config = dict(
    norm='layernorm',
    rope_fraction=0.25,
    init_std_up=0.0413,
    warmup_steps=309,
)
Each number is 500 + 50 x the weight over the matrix's rms, rounded and kept within 0 to 999. Layers, rows and columns count from 0. Numbers have three digits each.

# up: layer 2 MLP up, 512x128, rms 0.122, rows 81-133, columns 0-127
# down: layer 2 MLP down (transposed), 512x128, rms 0.0794, rows 81-132, columns 0-127
up81:490504509496498500505500494498500509491493489496508493499502511495501500504512498507495481508505493510507505498502503506497502501510501521499503511505510508502484492501499500508504499491496505504500502505493495511513507504511497492502491515498500516505494506496505506490493506503486503511508504506498493495510496501502499496495487504518504501484493493498500510509501510507500488501510
down81:504496493495498497506500501506501494498503502500498501497497496499501503502496500495500506496501499494499505501500499503495500507494496497498496502500498501498508501501497498501494501497498497498494497499502497502494505499498498499494496494494495498501494502497501500506504497498497500500496497494497508503501494494501498496498500496495498497500502498499495491498502501498498501498503
up82:484469509548541492498498517463486509540581542545494499516484520508514525493503522536460505473492510503520509515469466523535518486481512560487499516480471503519455499484500463509529503535512536479514523484494508477497483482504494464498518504500466521472496446479482481507521517519490495515479494523513480523486497526460417466456531540529527508497500507457533501509493509469473473524498
down82:520525473481480481496507483536500485474491478476499489485495499507517503527493500495524488504524505474492480500510491475488483504523497471494540470511521461485513520508493533511496521484500475523513490501494487502523518513481503510495482479505499494549496531521537519492497492480510532512496498480516507470508505470512507517525491478477490506503499479524474505496502464504514511479486
up83:493460511465426513536541428460508520477485510471430498459486473499495472462643427508531413462540473494508598510566515504537428551477517487467466534506487551539452531570529477544562542437518537484519497519510499555566575448512487545430537528525452528483394574459534507438583544534505521456509502463507501593457460440524478450542512553576433482444528499482455524493528438479451423531480
down83:522472562489491542378447527585363481563542562503491532591488454447510423531433518541556546484484526496539503523436540465471475462528507536522514430482480508499571486452485611507467467523439449524586503490515547529537513548534515529520489442503549449499542431520443446554465458431512538469551582469468463467524560506536431554521494492505474493526509472522468461515472478470472526509483
up84:442414484432477527546449478517539492561500491435448527583569463525578374451540420522472397413553547403478546525553462520571531512494468509441521488490497565549437654535479449520498539499528460445538479550468455565500563512534533520498490527503534482568415504448523497508469533501427448403468410512519461493557433639461529508538596543588483482470524381502556475458469482447508507482510
down84:555439527378393479484546458559472541527514484519500528581522472497501426463451479584525487493489568466451632469486558537514470498438548521506464581462576516477443474533482556386493557475516522557526415523462548564523441527494479587449458478410468476528585495521502442624528477543602605518561500451510512597456396476487437467444531403420557509468394455549477528522563419523501492536469
up85:410488477546518463452542491466446430468458459462565439621450492501520514508467544511493396451500521517606546483504534432599577482533545519558464436500517555472503525406535507458632454542549501521564564520508475526491421489460458575544474424431509603461389524533509481442509531513493511572480540439488595501529392515508470519557521554504527490502495517553620496541389442508516589527465
down85:507550489497554537574549495539520507522557549538432516452456496493514425461589485423571517580508530472438491462510449558576485425461458510503489491552525438501475576494537474468479502497513501510492562505570459491490463529518474477455465488528502435489542485497510494506484496563499480468449448522522467515463493520439534490437532510538543476491426557558419464495557460430589427480566
up86:558407570552461488471521449499423474565459451509492447535484523437527527484512544593433505442400597477516465464515616428590428376480490530536424485536490623542412510494466479539501463481436482475576575445524593522402492575471607459509607505540484567473502508515469464470518516543522431475518493528483391492526450551589482523400505525538457472425495506445500488454425480595610493438455
down86:481544384548469476475406528501536448408546490465617520427490537514564513669537505498397514477525516592417534523484427446468543409505508367458437443538557452494450458471571578547446503508433560496462502549563487486546503389569621503589447562536521506393533525543608532480468454424482412552483528550476588593473469523363501529446504432401469631594436576536574564535499498406410467508520
up87:500504501491503493508508497502498497502511495498496501497511513498505501505493498505495496495506498500498494499508492495502497493506493502491499501505498496501506499499515499503496501503503495502495502511509505497494502498499507493499496496509502500503491490502497498499514509500503503506500500497498499506505505500506493495504498502494494500497504499495502488518499486512492500503503
down87:502494503502507501498495499494502501502500501503496500503496504498508502497502496499500504499501501495503499499495502503498496502499499502505505496501501501500497497496502503499506493503495503500504501499502500497496501499506500503502502495499504497495501507501504499503496501501501500502497500507500503499496498499500498502497504499503509499506496496502503504497499504495502500498495
up88:576410536574433541478572414400526618491553454542506559494469418444531473488546425563597457485416461507650547448564513407587456447470525519514538449553451518450453460463434507531516460418414512503613486571508594374491510551448516529541529507519548554515436472484358480408502519588554505584534529583529459528488521380488504547515529526482537564425501564412555492391492400552472601403457
down88:472547487522503570477452518474469456497510490503504589463495523495657485571423542449527529499487487601505568555523514472444510459438558373491448623507520385520502542489463523401445468543627505480429658531418441458525594464507583544458492379472506532511531491623483515448410513486539461446452531502429491466420607550562495407593517463482470547510470529501523520509503386509499465511544
up89:425502561525501534524475475661677540635586437562407462594517489511495405472441494498507501428510469448594588475561502416406483453508457507390559452520540471516481420451495486463438530473537473470513568577528484561514460608495513477431422446463527516486480545433537505438613427551544500546461465538590538530515482579464461386365596652604542509485480543572462482529559491483475529442390
down89:464653549395538454450557486602542533528461477611457380434527434550484575485384561465519462469491577532518581413557488493487452584512537550548466582543543541529452448509393399495539528581473525504382474572507371586429566460454508480466455524417484524603514463426509605472524450438447560452549647592407454484508411480582521587493553362493570583362526641508481476440384415541559492484445
up90:432547529506482484526453564519493459563540503529532544590494517474515436527436519550454479555487449556568534474490517455528477489499430470516514416481479499428461523478499597476478483528501435531471542453496396537506530554476557437524563465479554520546423413482492487457535429438517480483522556460507444391471558551567453442470506510473600534638514474452479495483592509431516574599490
down90:480511426401506534470525434551551557501512475489513551429516472473466382421561477445554562498469587468378459511506484540458472523523531401575475596533493506617477484540497409560522537459468589521468467516476549503507473521533408486477455602465460505511549589437508532535444575572510468529463383512540534549554471475451539515445441488549482489399531537574512459601497570551446399419471
up91:555428602516526386499470499566522584522532411462533434563532421423493473498548499458455605408389454552539503463532470513570427455473465546481612525419518542489489568434470574498496577494400490488467594611517448479382490507409580483434466538460464509647426530423546481430551532443482542490465443621472465353486520647496407554473559492496553413599700528495482539598500660567418494444565
down91:483420554469523487505601494491478570559499548468458408488618506517468449499495504466454540500490440510486461489567420479570503535427409467580552525476457470502442528420496575519460542490471459583511450497632465534504498460406589562512498518486511495497431466469622561440568435433525464535629514541383544453494473645576405550450465451443516505555689482464420518534569493597466438446497
up92:436513568512537396519532539577402470454558509406561418527511590447458470348571446518514586451504505432532494511427473524474465426567563538531517516546567486546518653531525635491610496478530604431518527587467626346443536396467598511550462565471468623502502446489479473517468624472446593539455501442530569364558447583442391433585573462549581415621622425450515523451512487501389418315455
down92:566510539465559362630447552614501368454581447458482490521535547492457490471549476559494614541544444450567554474481545515439457437576538469510565542540613450445348596510613580575594437555632565385524641549487536442513500395437521501574445442528479554413500474471483503373494504446354473580480378325510552485518315518463392586428536445518574472476683519475542541489546526390517544303474
up93:504481499494495500500499514512489508489499491491504489503480494494509508502507493511501500515489523503519493525500480498497515497481498551505497507484498493509475495504514503508507499483500512502500506508496477477524518505501503484503505513474495500512504489492500495489505488505521480517496501523501484484499506492496498492487496487518496501514473489502491501493498485480511493491516
down93:497504491503502495503495508494507500501510500492501500500514504509496507496498507495497505502504496500493512490505500499499505490495504489499501501504503505494507501500498500496503497501503491506498502491504502507483502507503492493496495492503494504499500496503506499506499499498493505507500507486505511500500505496501504501507499506491505505505506494490491499503504496508493499506501
up94:489473522452495488504506521506508468515517502517486509510508471464495520525482494514461476468482499515513486512536457477502515500510497555477510524504491505526491485492528514509494505529516504505489508537495458487516478503487505484492472511496493492518452477511484493478516526508524484552509470482497481477518559488471448490504475504508499485495481448507516493538497499490496476520522
down94:522511454530527509431494471504487518498502501468467493508511511531492497480509495512509519500528499486493527502481511511500489489506501475504479477489495491484500521491498484502497497500497509491492489465516513477502533513508531517514530499499518507506513511484529517533508476485501500492482507509504505515478477477511518522473499507493507495511521506465478511464496469493512520501483
up95:467498469510511375510532548485565471482520396424460524469544539484571498526380541499607513500518643473607547510567479515517423490518489412444557560564544536608502513462581433498497486542543430495388642551503575452521468444528451464485442525380421508492417582463477516520485518489529571479463475519479576516508481435488479572516487429519514492492427543550457482547585571482446399517456
down95:477462511571424633459471451486495579487489579468479545491526377473431397514535542549593438532499446546450501447438524454441523554538443589573456451405434480441483483525479465453506468477524528608576480461471434535530480524560526460546586496560614469486481446400529445555509440576463543555568533511553477536511496504633446408504532523449505455497513476459518478497442524433536647508502
up96:481449530477348440559570522412477589489597507417401543569385470446528491547577403430410440523521545301413536558524491533511523524500451494528481511518398394444620487617548512582533548495527501524455418507446554569542433549488487508349482532473364507518524513494454503446538621517594570522483479477506526494540548545487471399539439521584495612550538556561434505505456567505487518423514
down96:535443577476538535450518456516500482549441466545474444536406505533549396442446497504437524514543492497590535400567570501551525486450537511505407573450560546483532549469542504493553516578499424496473553462522478539507523481539534525588493551501576439418505481464504484588541503482451508512548522515508405442457563445607546453498536514490464422479482386478480478361542441490522497459477
up97:464462527460477527432479425557417417591476438428511471510517486432527468514585536592437429388536514465511516502420513615603459537538517425489542439579546537563539452473581504578563468499581531516434446481535504525589547445500554490459523647510446537522537523434514476487477516500543413506479433485499450368575527461593572398492474481479416514585526489556550534573405498444485507544467
down97:569590446556551441556470445416564502432534555546451548586533512472424435500494459511498537587522492469513550544578509464453490500476438493508463464482496477436451528565448533415484517500447527510484564518500509467514474514494530490550566401478518460547568540516504471445493494525543599476544541532514521615419577504385515487522435480478501511479492460520428535436531498440511485411554
up98:519446459504523448512509412487531596411460505422535487517365416485439484473389450427576677486515576562570521437498521445486535461611487518540581462423529490554574544410541504507408509570476502476487544447515535462493552596530551404450400395523487518575470451520529438502523508467441586486415453466606552423556479580545533462502488567566629486468529480345482604426523456578474414426574
down98:443530477548575487457519472450419534466608549530630577392493419512415539510501450437469495590474536434471521522495547549548555620575533389514429564531508450445460486524539407528523472563571539396434648484555423543486514530583294579560565559585473456491540430559435489470530509555464537467554510448543422517402622492270481512524376428527428380444644378592518425391539517502530469473552
up99:524424604590421469490482486572400530558539563488540411585402486516527456547458516514593488459451459531578475382512497387578568376498390568546572506513448575491414572508483483394547490526471422577545502478489537424540529485467523466457518491507489587488459510536480458484616522460484517496523510504503529470521517594524461481505465561440559572531557494486496503493450378490575457499399
down99:453459541520503521468415391442493535504508519554462504399450445568680501501418422406545446545428608461517541495468604563534370447476443425538529547401548512371517528457493527533512511547464576569406544569541443456498463463583428610516597563608442482539545572506496502596455426496459597618481537377509549529506448457450538517535554413492458467499468550457504521528464414469500496479448
up100:477556555532491402568489423504475566458445429355477417710614500459490533541415474546506543559421597564444542508453469457521492589496532357526526501442537470521503632427625487554513484615558517403403501558471587566397347579451418434574397574409435418578371445318470525515593475496579509501379434482493438355510575507569524605520522467487484572554628470449469609632423586552365515388412
down100:516433553456451495459495504425463578545456561485529427423626528517668356480651618463382470460525506464535441519559540516512415416391441426524483442528418526438511421505624501466554466549477385613427549591458486448469513338389696649470487501530513514429615545576594470420539551667565468511580474460437534613480393415494544456541492588515426462474448505450563365428566491568540504440687
up101:460453467583436498451476536516525539543601484484615490579460486492590515421453456534469530503441519487553598554422414482533413532567500520521527470454505492501568540457561536509595505535501451442414479429516518443441600572419537438523516454486393611543493473506508427427489510499515496473502484452493542475525501536532490555436463492502547618537496474478565500465514556468465463494534
down101:505520444416520620601533419467461504448517506516395539501494565483533382547555614502484561516577454488424520411561476436495570431451469487505457511464526538485497508511488447474562476414455553501537532519555485561575467543548533519470500504525579481531525468494487549505490515480565449496587480509492516492478524433462564460597524490520449399446492469500468402586474459445554499518453
up102:559526410551439492492597488412463545534557462559455447451342623412499528588505405478611542474430465563586423482477498524543418433436519459500556481511510458573508477560503578470517501494483356597520452563452541448493507500426580506423472519421451626489464504503503447458437523496514474573452583458534620573556555462439547458552563563565486562512464548516550503444466518524517456512370
down102:560477453480529480566498412371515514505516510480383600429483470489698450531460509560563487499523385555473445531398516435468452502484538529513539545508527530465468478508493560371472512567494381581458599574444503482628505469381534471434488544505431444513471517461615531559560462558540414524523471556431525572503503502571511558552498650543450547529428459483510492469473442475508497537451
up103:538467599465523436512559458459529539534496467528529446483520453476447472515421495463506494472518441413571447529588545525553415475503498520464599523500498487468413469472481514515470477444442381485581566518457525532499534553574527424498517574558528513464494499527467541467497523500532489496379523517546341541503568501576544488496570480558416412454657534469527458495517538548512538436452
down103:528564543479488555424493506468476483530493562468529492558465437606465447551536492637545581426484460533516427548449459484498559556472476557539518519531516493406508485461490473548446525425500531539456482486549399456545549497447519531573500528437530511446481499529554442535450426474505424527549484490519508545466406453476546421495511472452505471532561524477504523506484507455504521467503
up104:462553584507476450468581533467566579499495484501541484587468524502542475593502479426489458506531528447520446498527461477530553425468488514474526458471513483484477498541527489467550500504501490501562535492516452455573571527499449431466476505491534560518339486499485436494552563555500590565393474558529462486495548581468474466501545523504504452487478436500461475531440503444517473408512
down104:482530478508549448480516495486457475532532553518488457487558517553492472463542507490541581534516480465490471463502465513504538498440536529516435514567546479403507540447494477495491492506498524515404485482519434493511475448581510522529451468527500473477523512478472563518534428504443531498515487472470502500466531506531557512469519460435516539523481548480507483469547472524601585472555
up105:535478581577518490556489413491595499503366558505418444579501552391460490496468522459553563333466473474564417589463529456501503492421436538542628479527534539587456498379579541505493491469459463495534547563482441430526529525550457468489442531515549514501519484457502432511525563440511615463459593474599571551447516580538471510494608515461489498432541470481453536475504457536544509338514
down105:559461561472503460546449421482526454566471565468382498570572483488514472505527491456520496502408513514523445531454390506467495464438516475540432593473572479418480507478520471499512561563584445457523524489517405514493484507536425488499516465519514510503619455425469528560476465462480481506520604538504574597497571516611521501365508514504495549502465473549401517468464470528589537465543
up106:425437441556554567530490399678586479552403472463491397449353521533482520576476550580533555401479401480670548480682580509473480544523459413478518454518363479661582547363582502412442421464430485427605604541451436504397469497555450381493517588488460505489471430478364549439511608463540490592386497438609405413585429440548621392493510578577568497534451595474524604569620449484433615396485
down106:676552477512585546524503490501615340572536505538505551438480411376323556579541506518585439379514362621541572649503496440495455965476606473438537448559565446487536514520529499423525513504419489400500569442459664492489498513580399442498582458562539520408497539510512504517496517355424561447426469514547316463506533400511461517464536530481523492474350553557527312483478466535518533445532
up107:543464496497477507516503454560535497520460488467505447553534483430508433592522476464520472462542490512546538435531440473568529552504519459456540527513554504464543445478525533501431511504452471505593405459474508542515512555526477514495466449515516509536481563468536504468554472627534455459412365516445553500535603453533457486528517481532493457500523474543445532474424547514574605467466
down107:401521421451430436508564552428529489495528527602499472477494476486453475440475496509471497523505490547459493507486463451541521523447463529574457496525540531476448512522547445464500466503512510568452519515541541502455527482418609537501523524468451505510503460468469502537442490481474494494575598567526420502476532543559545522496519484492552582531498508504526510497548466484514479453450
up108:499495497497495504490497505499497502497505496503497499502500496499500498501505502500505501496497489499497489501496505502494508501503501487498496506503504504497499500499501505501501502499500505502506495497506493506506502499494503497505492507490508498499496491513501497493499500496501504499505496493504497493506493503506506501503501503502504506505500491498499500491500501495500503504500
down108:501500498499499497503499498500498504500502505500500502499501503498503499498495498499502502499501504502497502500502500501501500498500499507497494504494502500501501499505499495496499504495499503496495500502499507500494499500498497498494504495498496502495500501497497500504499504501497501497498502502503503497496498501500497497499504506505496496497505503500497493499500502499500500500500
up109:483517519495524476497502489503461533495591467491521485515522551510520498481486491549454496500506516500525519544447506486519475497510469570502482513536522522455503468470507479511522485530493453525466541513528513471486478489529520460472503476523518527486484480475511490499517504529482460490488528535527495493505478502492503474440536512520531519506494489463479488554493509524495437546525
down109:529497469523501496488483495493534461511447511488486508476483485479517493532508504479506502508518482476483500452547488501482486516485525453495534481480502481552500538529507511512517481483521528486538480486485487511534520514470497485516503493485482490548490515532516514509498507490512505503528471493485506498516511480500498515536487479491503487482506479526510498462499488461477524470493
up110:532522473533477493476477532501498502544511487501498500491503496516489507525526520523531531472466507501498476519463510497494531514509505447518482503491506516466517492498477510474537468513530467503526469539505460499451480495514490544496483479445504491485523500488488488475520499529542527496505479502521522468444472457466548536534544539495582544498537512466482515446513552475509489524491
down110:473497519501514511475527467502492501470500511506509492483473501484497502498474501500472450517515515496511518473519504493500483496494483541503507496491488482539470508517502493494463507496488523490511527494500515491552510502494499491501536519529484513494477491472506503517491498490509470511490496521487463513517510565530471469496481477527450469505473487517519507561510462506472512463508
up111:429473544544494476576487517442454494556578489384518562480513432419555399478665466475569449516504470342429413524431528561508469488545472597442439472466566450483576498564525533452446534465535564482457583602436523501449548523473693610582481551396541539571503539409473451514487520546512538524445545594615482495509356451552494450596552457516450492439496533454528575485434477467426436527411
down111:593454586527504539582456593463444431557452546464520530472532424404522437520572456396630510440609497385541552456501491516486438571475518554518517576472620478542545419460595583516418616487530493529508510443376547501600447563513616480485519477473541580485633461431512488565489417488450524526507634441517398435467466478645531563525435471394431566382472425569603520455425406461480402481381
up112:500501505505497503504501504495500504505494504505501499504502499500499497502501505499501503496501499500498505495506501501503500500506502487502500500503498504504499504497494499501503497503498497499504504496499504505500499501502504494498496500510498507495498503500499501499504503500501501501500499507498501497503505500496504501504501501509502502499507497500504503500504508500500499505502
down112:496500501502498501498500495504498499501500502499502505499499500497505501500497498498500496498503501499498499500499499496501497505502500504501497502503499502501501498505498500501498507497501500501498495501501503500502498497499499502499499501500500501502506496498497499502503498502498500499501499493500503498500499503501495497499498500502496499500499500500498500500498499499500501497501
up113:470532490561503488504496478492503576501476519513523497512494476528483500488504490519485479517499522488534546541453501491523485539495494494526498518471520512469494491494470511503538470482512500485486522469484513475491488474522489498459539462519479521505500531484508489505496485533532520481509532543494502517487455514494547508475531497510524541535512527470477520491527508467505442501506
down113:514488494475510512500511526514506456491507467489468527482490513484507484498517504494507515499502493481481465476543504507493518499513503507481529493501502486531501509518520501512485513518495499504523474535509502515532499491500505518513471517486506518507508468510473488484505519479485503525503486475508487515529504501503483507524468485500494484483496495534517486495490509513490535496496
up114:451578460488508498510554559506532562437522544442480537608427506504497515419428550452434521567451636488637490481453420510465553564551413412512474532396507531521510528390494429475530538569413531553482508571465609519503496440479446450445460536394441505537493450362549484516584541539578508454492574488427442484549515598539458608562478386488471520556556456530398593516482491421456556431550
down114:580467424437581487374461541548384454507504474497426544455602568311443478460598458498501483493539351475504475460489485536502567484570521449424479455454343457504558472561505502464551482403466574524566497446646504512629496513563401524476571430646526521532494531521442447480482370558496531453533478436518586574540598445579625391500526601582485571457501512449493486520472572534430516534473
up115:470470481521478497503560339566545518427494493598509537556526475525539483526411486566553484527546574547552391578544531417583367559519465485416468478570489540538396480485438508484420492518464531520571537455426410488421592549480449540466542456506477510481433414512561404479609439573502456543534598532469497469563555504562503466492533504579467529417551400466536483506491422455619511399503
down115:477493477520496490501527606477446382516489503461504509537392519496490320531534459531415569477403474490418560403404552530598606384548454479460433539611546448472569454581465523544582595443484457503457423480421523514536503401562629566474427602471515447482522519464462484551535538455485484545475322453501474474517493498622556517515587578355582516562484622602439546503586611495368513603498
up116:480502463559567512562513562499365403517459423431424537487378532496529417484576418436483507408499576427495596621494561400475460539533461598379459444431532513476607583536581484470526427451454555493539391521566500402468677423560545568558504450493523459492462536505462498382398510590513463496464464569513571501460370506540519465601601520612476294512540473508607486493563481516616427566506
down116:562580561469496535495490466442502464498493553519400491482488417443509435526541510512512435556520557511440637575556505503490521380437479521470476394469580550535572429461551480519486475555494556555458379442475610485505426561447533467496557431476540544439581548463452542504492478502483615588592511543395427531492474493554506584387521479476423416502489458474510476539427519500652435554561
up117:448425452526568410502545511500447666531629445419504454548497507507453490517424563471564427483539543515412463458475559580469361523527502451471497484407560514498552606479526527537561458613552497544436488540461589407531455454573488543447454635487437579499518465405496543529428493457508376516433553474538500332507518584665515541570492435472567368546459525500456553433534530522412525480541
down117:558509423474354566501531542503502523556467518599651428425553423364464463497445452604456513593498494465530508486500447546569613464511340549513505437514428468544473444602600406528442501542583513544611498523529463542475511616468540381544415287522437603409463506574529521518532510466547502564560495551456612518391547495425546461438563610384506500588524527455560474470471481435448414500595
up118:487488531496497478482652451514456562669576444533553509543446469488481470495444554497431478549389527614577475420511529507449534381551569451557602440448538529501565442552508488415510502396431543493583527544462495570485548438368495408494473670490540572492495540472420396503606495497492527430424578629553549486458533406469476414442500622530448449494452519525556530597524444580493535518487
down118:589538509486447439450497459339556415453461434469539495590583487507433673547504575517553492494627477546480544562443500524476372640529488445630401559450546597459455603489475531577525437493516402646515476446481490473454422456436376483519492502470494465407637460577464504494538471463594527437373508501554469497483519544498551545580429510458552469417516538397485481482595433400496549460632
up119:504493493499491501506500504506500500501493505503496497502497484502502494505497493494506502499502506495504492506512489494499500495488504486510504492497495499509502508502501500500501503496501498492500507496494501493495509499490499496497508493502487492500499502504501498507511493495509500493498502510496506493502502498504515510513496496501492501507500494504494497491503494491506504503495
down119:494502505501501496497500504496499501499500497497507502500501505499495501497502505503501500497496500505498498499497495498501501497497502499499499502503499501497493494503501502500500501505503497497504495500499497499503495502504501498504497502498505504504507493503496504496498497500500491496498503495502497499504504502498500500501503502501502501499493496497500502501500499503494500497501
up120:509543509565467459474504543487442492565494477528515497616444480464495505570417538519410499591505453440480524510504457456548435467433445508453492438529504480463540480523510601392471517600500511534560527582539439500495541484490534456435496499492523538558400403500435468480529479471573544519482572444474448467498534531469453460471513482496527553568476473530529505508573557528479483529488
down120:546473477390541583465525519505516507451491507531440476446588505579432407470560490458551533466542525528469517489482520538501498511427571467598504528460506552443555494444492413573486448456527540486442483423493521478519544519501502510552481560495473488474531601507504477500480502531457428506490427525467457523516468499469558502492512554558541460499542489510467553461482462484501474481487
up121:502498505502500498494507504499496506496513487496506502507503509493510494504499500510497503501496503503507505501501501502496503508506499523497499503502506502493499494493503499508507499506503491506501501502503499501501502500512493502507501503501500510509501501495500506494497505495497506508501503505507502502507504502506501497496503500505511498500500503504504508514501499515504497507505
down121:504499504500504503503498506501506502503502500504499495492498495502498502498497496497503500499503503494498501500500500500498501502498499496500501500500501497504506504497499499498498499499500497498500499493504502499500506505500510497499501495501496499496500508498503497505501503504498500500504493502501502501495497497498500501499497495495500500501504500498497501498504499500503498499499
up122:455537486587423554595502529449493591560476472441502456580544502528497377593542497527519528463468473464451445455559451606507398505578470614486518441606422482534445447498453457476582453597511477334492554599504557469483485463521553448552346544439370670533450535429443412488458529489553474518419512487506486521561433607480457480421565518521453538663519472522513484517501562494613565407488
down122:488503531603349562604599463520351546485459507525358487631540525460468251598442541604541607447446454393475477493547488540496421569477346445497516349467354580527438476509514483430587423471579357397499611465560657556513464560577564519496422550513358705472480472396334479288483598483578463654481534517461533551509462530614412487455537523574566534568573458554543620504480489512587505470527
up123:471460570567431548498505453476567534485531483539537475501366514387529406532540519488520597510493594639647418435588426463384618557571413517528571482466514462554546486538508529421603504413471407591460468518466456450404448607495543469566475468535455556531489453516519393499531554548553440521528445449427500355568499602503475536562551443459625528441570573538500515518515446481630432486488
down123:419446529538457545462515482418579540496449475502519489460374476450554440477551475552548505483558480495482519493513438541504505496503326548484533452449412561518560472526445559459548494491500567583507433446537486455520388532528597482575606471610438495472447482525533457571550464489421467500536480512520628388492582535558547516526502449407567487434580716455522476526486407487551446542458
up124:529430489482511481507447493524553525582513412492529544548542498418506529519405550572513597451485522563486462469476469496495386615498584374508581462480473505536453465436539465446534469524421427473510493507495511504436525471494489493475465561440417501497469529451478490518533527570459549463444440482456413488597508565517531521546537493504464493439514506397542539648449574499573460412485
down124:467486523549483490532462589453490500534521563490530525522431512500540526464550537517501434600516419518436575471509486502515573482501463553466420538497569467513524493491482533452405443522576507442545502475543382464498516513499668536600543417535544447519435472508520441517428377444480436573508509584500566625470455479604498485473419404449482541553481517466420481539515432370463531522496
up125:474427529584466476509543460475541541538484495383536443577408510466490375523484498468616529459445640514559357578585488520513470404469450539512444494489585626556436511523527563587499525592409546544535544516490509491368544580544619648548443384530356599512393522420553495492530539412542398519468481460506546501593503533510435433563531490483460389534591532481543523435502588533521473483426
down125:485452444537467542427527415501577534546477576457467444521460498621577289466509602487513538432555544493497431493533556472462531480431452407427438501515465627553455433558543582479495483501442531563511624438452533497504483628573509625609515468523451502506382427480513493452648474488538411540465534546575455500429494436578511495535520517469449355437554464489524619499515500349545472500481
up126:480426506521433455537532431463428657585412400468519590452444404528469549461502531649517633509390463439687503499584565572515477517503517400500594358524488563531569477444501485521531444598482522495534585490625568375470610514512425505525374609481433665497416505478381354469489570555510462566463590507556436525518532419523595423470509490512535442480483527470511550452598448579393524456527
down126:399476338472398578437461457576364453610522516494454599513493450454487727468501652448577509462478567522461429514459541525571509478607523400478381438469494548538457310419490555515493511589508647447510529445465499458457565485487429544367412449508427491494583566572452484554591585555440542522566661532515540525552536455451527481486551455496455515450418489574540518467488576574416531355530
up127:472527507487507501546516460484527488505458494495500498479521515511480492506505511492496457525530491504499526478521522481504474491505495484488510494514495516502506501505488485496487501472495493496479511501478537520506477518493496483482491500536495517498477550496511502507498536496461498486510508489480506507509493513526513505494466524508462477448503501491481502532511527539491491519512
down127:501494506498499511462488504515488508495496504516493501513489495486496490495499494506507522485490493500493493502502503522494500525500515499504492501491497499508503501485510519516506499506482509500498486520503492495514499480494503516513506495486513496503507493497489495498493492498517487495489491510503497496503486495494500508502494489499516496510490506516514503479484513475507510495505
up128:499495501509493504493512500499510490511476489487503506497494498477506505510487497500490491515492478510503504483517502500502516500492503507482507499511492502501490509511507485508490515520499508504500498476498492515526520499492497499519498515497502502520503494503500523502498505464487523504494493492495500504515513515516473508521501494490494487479484483515524505496504493525490506513492
down128:507503502487504491505500496504495505499502513505503493500496499508491493491511499500508508493495503501498501517485503499494498499499506493513487503502503497496507501496497501491501498498504497497496510502503510492492497501499495490493497494509495498488506512495496495501500505504499488500508499506508506505499500497499509502489499505486494504509514503495491495495501496499499500502496
up129:491532473447472467445542554590553470389489533537557518481509552536483532525579463488519582455495504531507477442542524438492535469514480518553558491466530502505498514437554435500560468419468443488474460539429471497496560505485536459463503504509408471453385554519541500450494516481492513426527469452531525432539474545505538513566487565543565530521510451452494560550563493501533416524466
down129:487465548612537528480437441487498506612511468524450517513517485475513514424511509534502376539541562467436477441450546504513438492550549563435491486455467560505544435564530593489480491506519572463535461480480561532526446493562586543449567434524508496501553458463453527467451484591444524494504576513518496582469570521573492527468477397526417422480507508482533425418424524520481525462490
up130:498481502473484501498503512503490515473527499518491490504494470488507507514511507510493494488471515504519487521508477510501505510501497557502489526500519486513484506505524520518510499477510523501496500522505456482526516502499502488509490511487496493518476465524495500473512497507534490519508500508506492481536526504490502485509501482517517504525485475515501492512499463461509488490525
down130:509498485515517487485498500489511500516507497474486508507513516519510501487490495498500509516520501496490515491501496496507505478503505499494503496490492514488501498504489485495494502510494498495491493482511514505474505503505505498495499492493498515491514508497516506508509505503484513506494508485497511506485493479506507518493497515494501501501514506483490505490506500513492505501488
up131:368448569558566582536520414601597512463501458402379351592574589564488486403620417555524599450510457451535495618524546537422459483496484432409470488400442390621503540403539471535443456537503558464550488514580479619591527396524525523487442504517351497469586550440460510449558452541483479552509464537626535507574487522489527430432510542565519444640462447473532539536538493539491424513462
down131:551509499435563481524488387474529470464510464498442477527460596458519483526366546519470539515517497507507623302486557451416486589469604542540726451504554599565559544578450483499501484490552520513454457578515449501412524410443390457458452462507525465603440496526495407533472472460541540393488588465514541498632449432435498510459684399529538455478546591492476428498445510432623489507535
up132:493504497506507492503503496496501503500507505501500502497497505500498505500498505508484494496499499498497506502497499497507491500504495510493497504497505498497497495500503496503504494497500505500503495499504503498500503498508502493500496499503498501500497490498497499498500506507504506505505498502501492509497500503499481494492507501495506502497501503490500498512503487501492494499503
down132:502497500495500502504499501505500497497499498500494498500501498499508502498500497499500506504499501500504495502500501498495502499502498499500502498506503497497510504500498499497501500500501499503496500500504501505496501500497500506500501498497500501495502508498503499500499501498501505502499501499501501496494497497500503499504499501499503500502502503507501503496500504500502499500495
up133:459493514507526446574505495500475506524500449556498524486398425493553502558465578539486526550449574570534518512554500493524482512530445554539462581551516542461432577442482504482593488451511447490435604419491499430474438521540470494514536579417478490519463389522536397517505531448465481480534544403428414478493447543508498485416524421527565511520501500515533469496550510443562466562554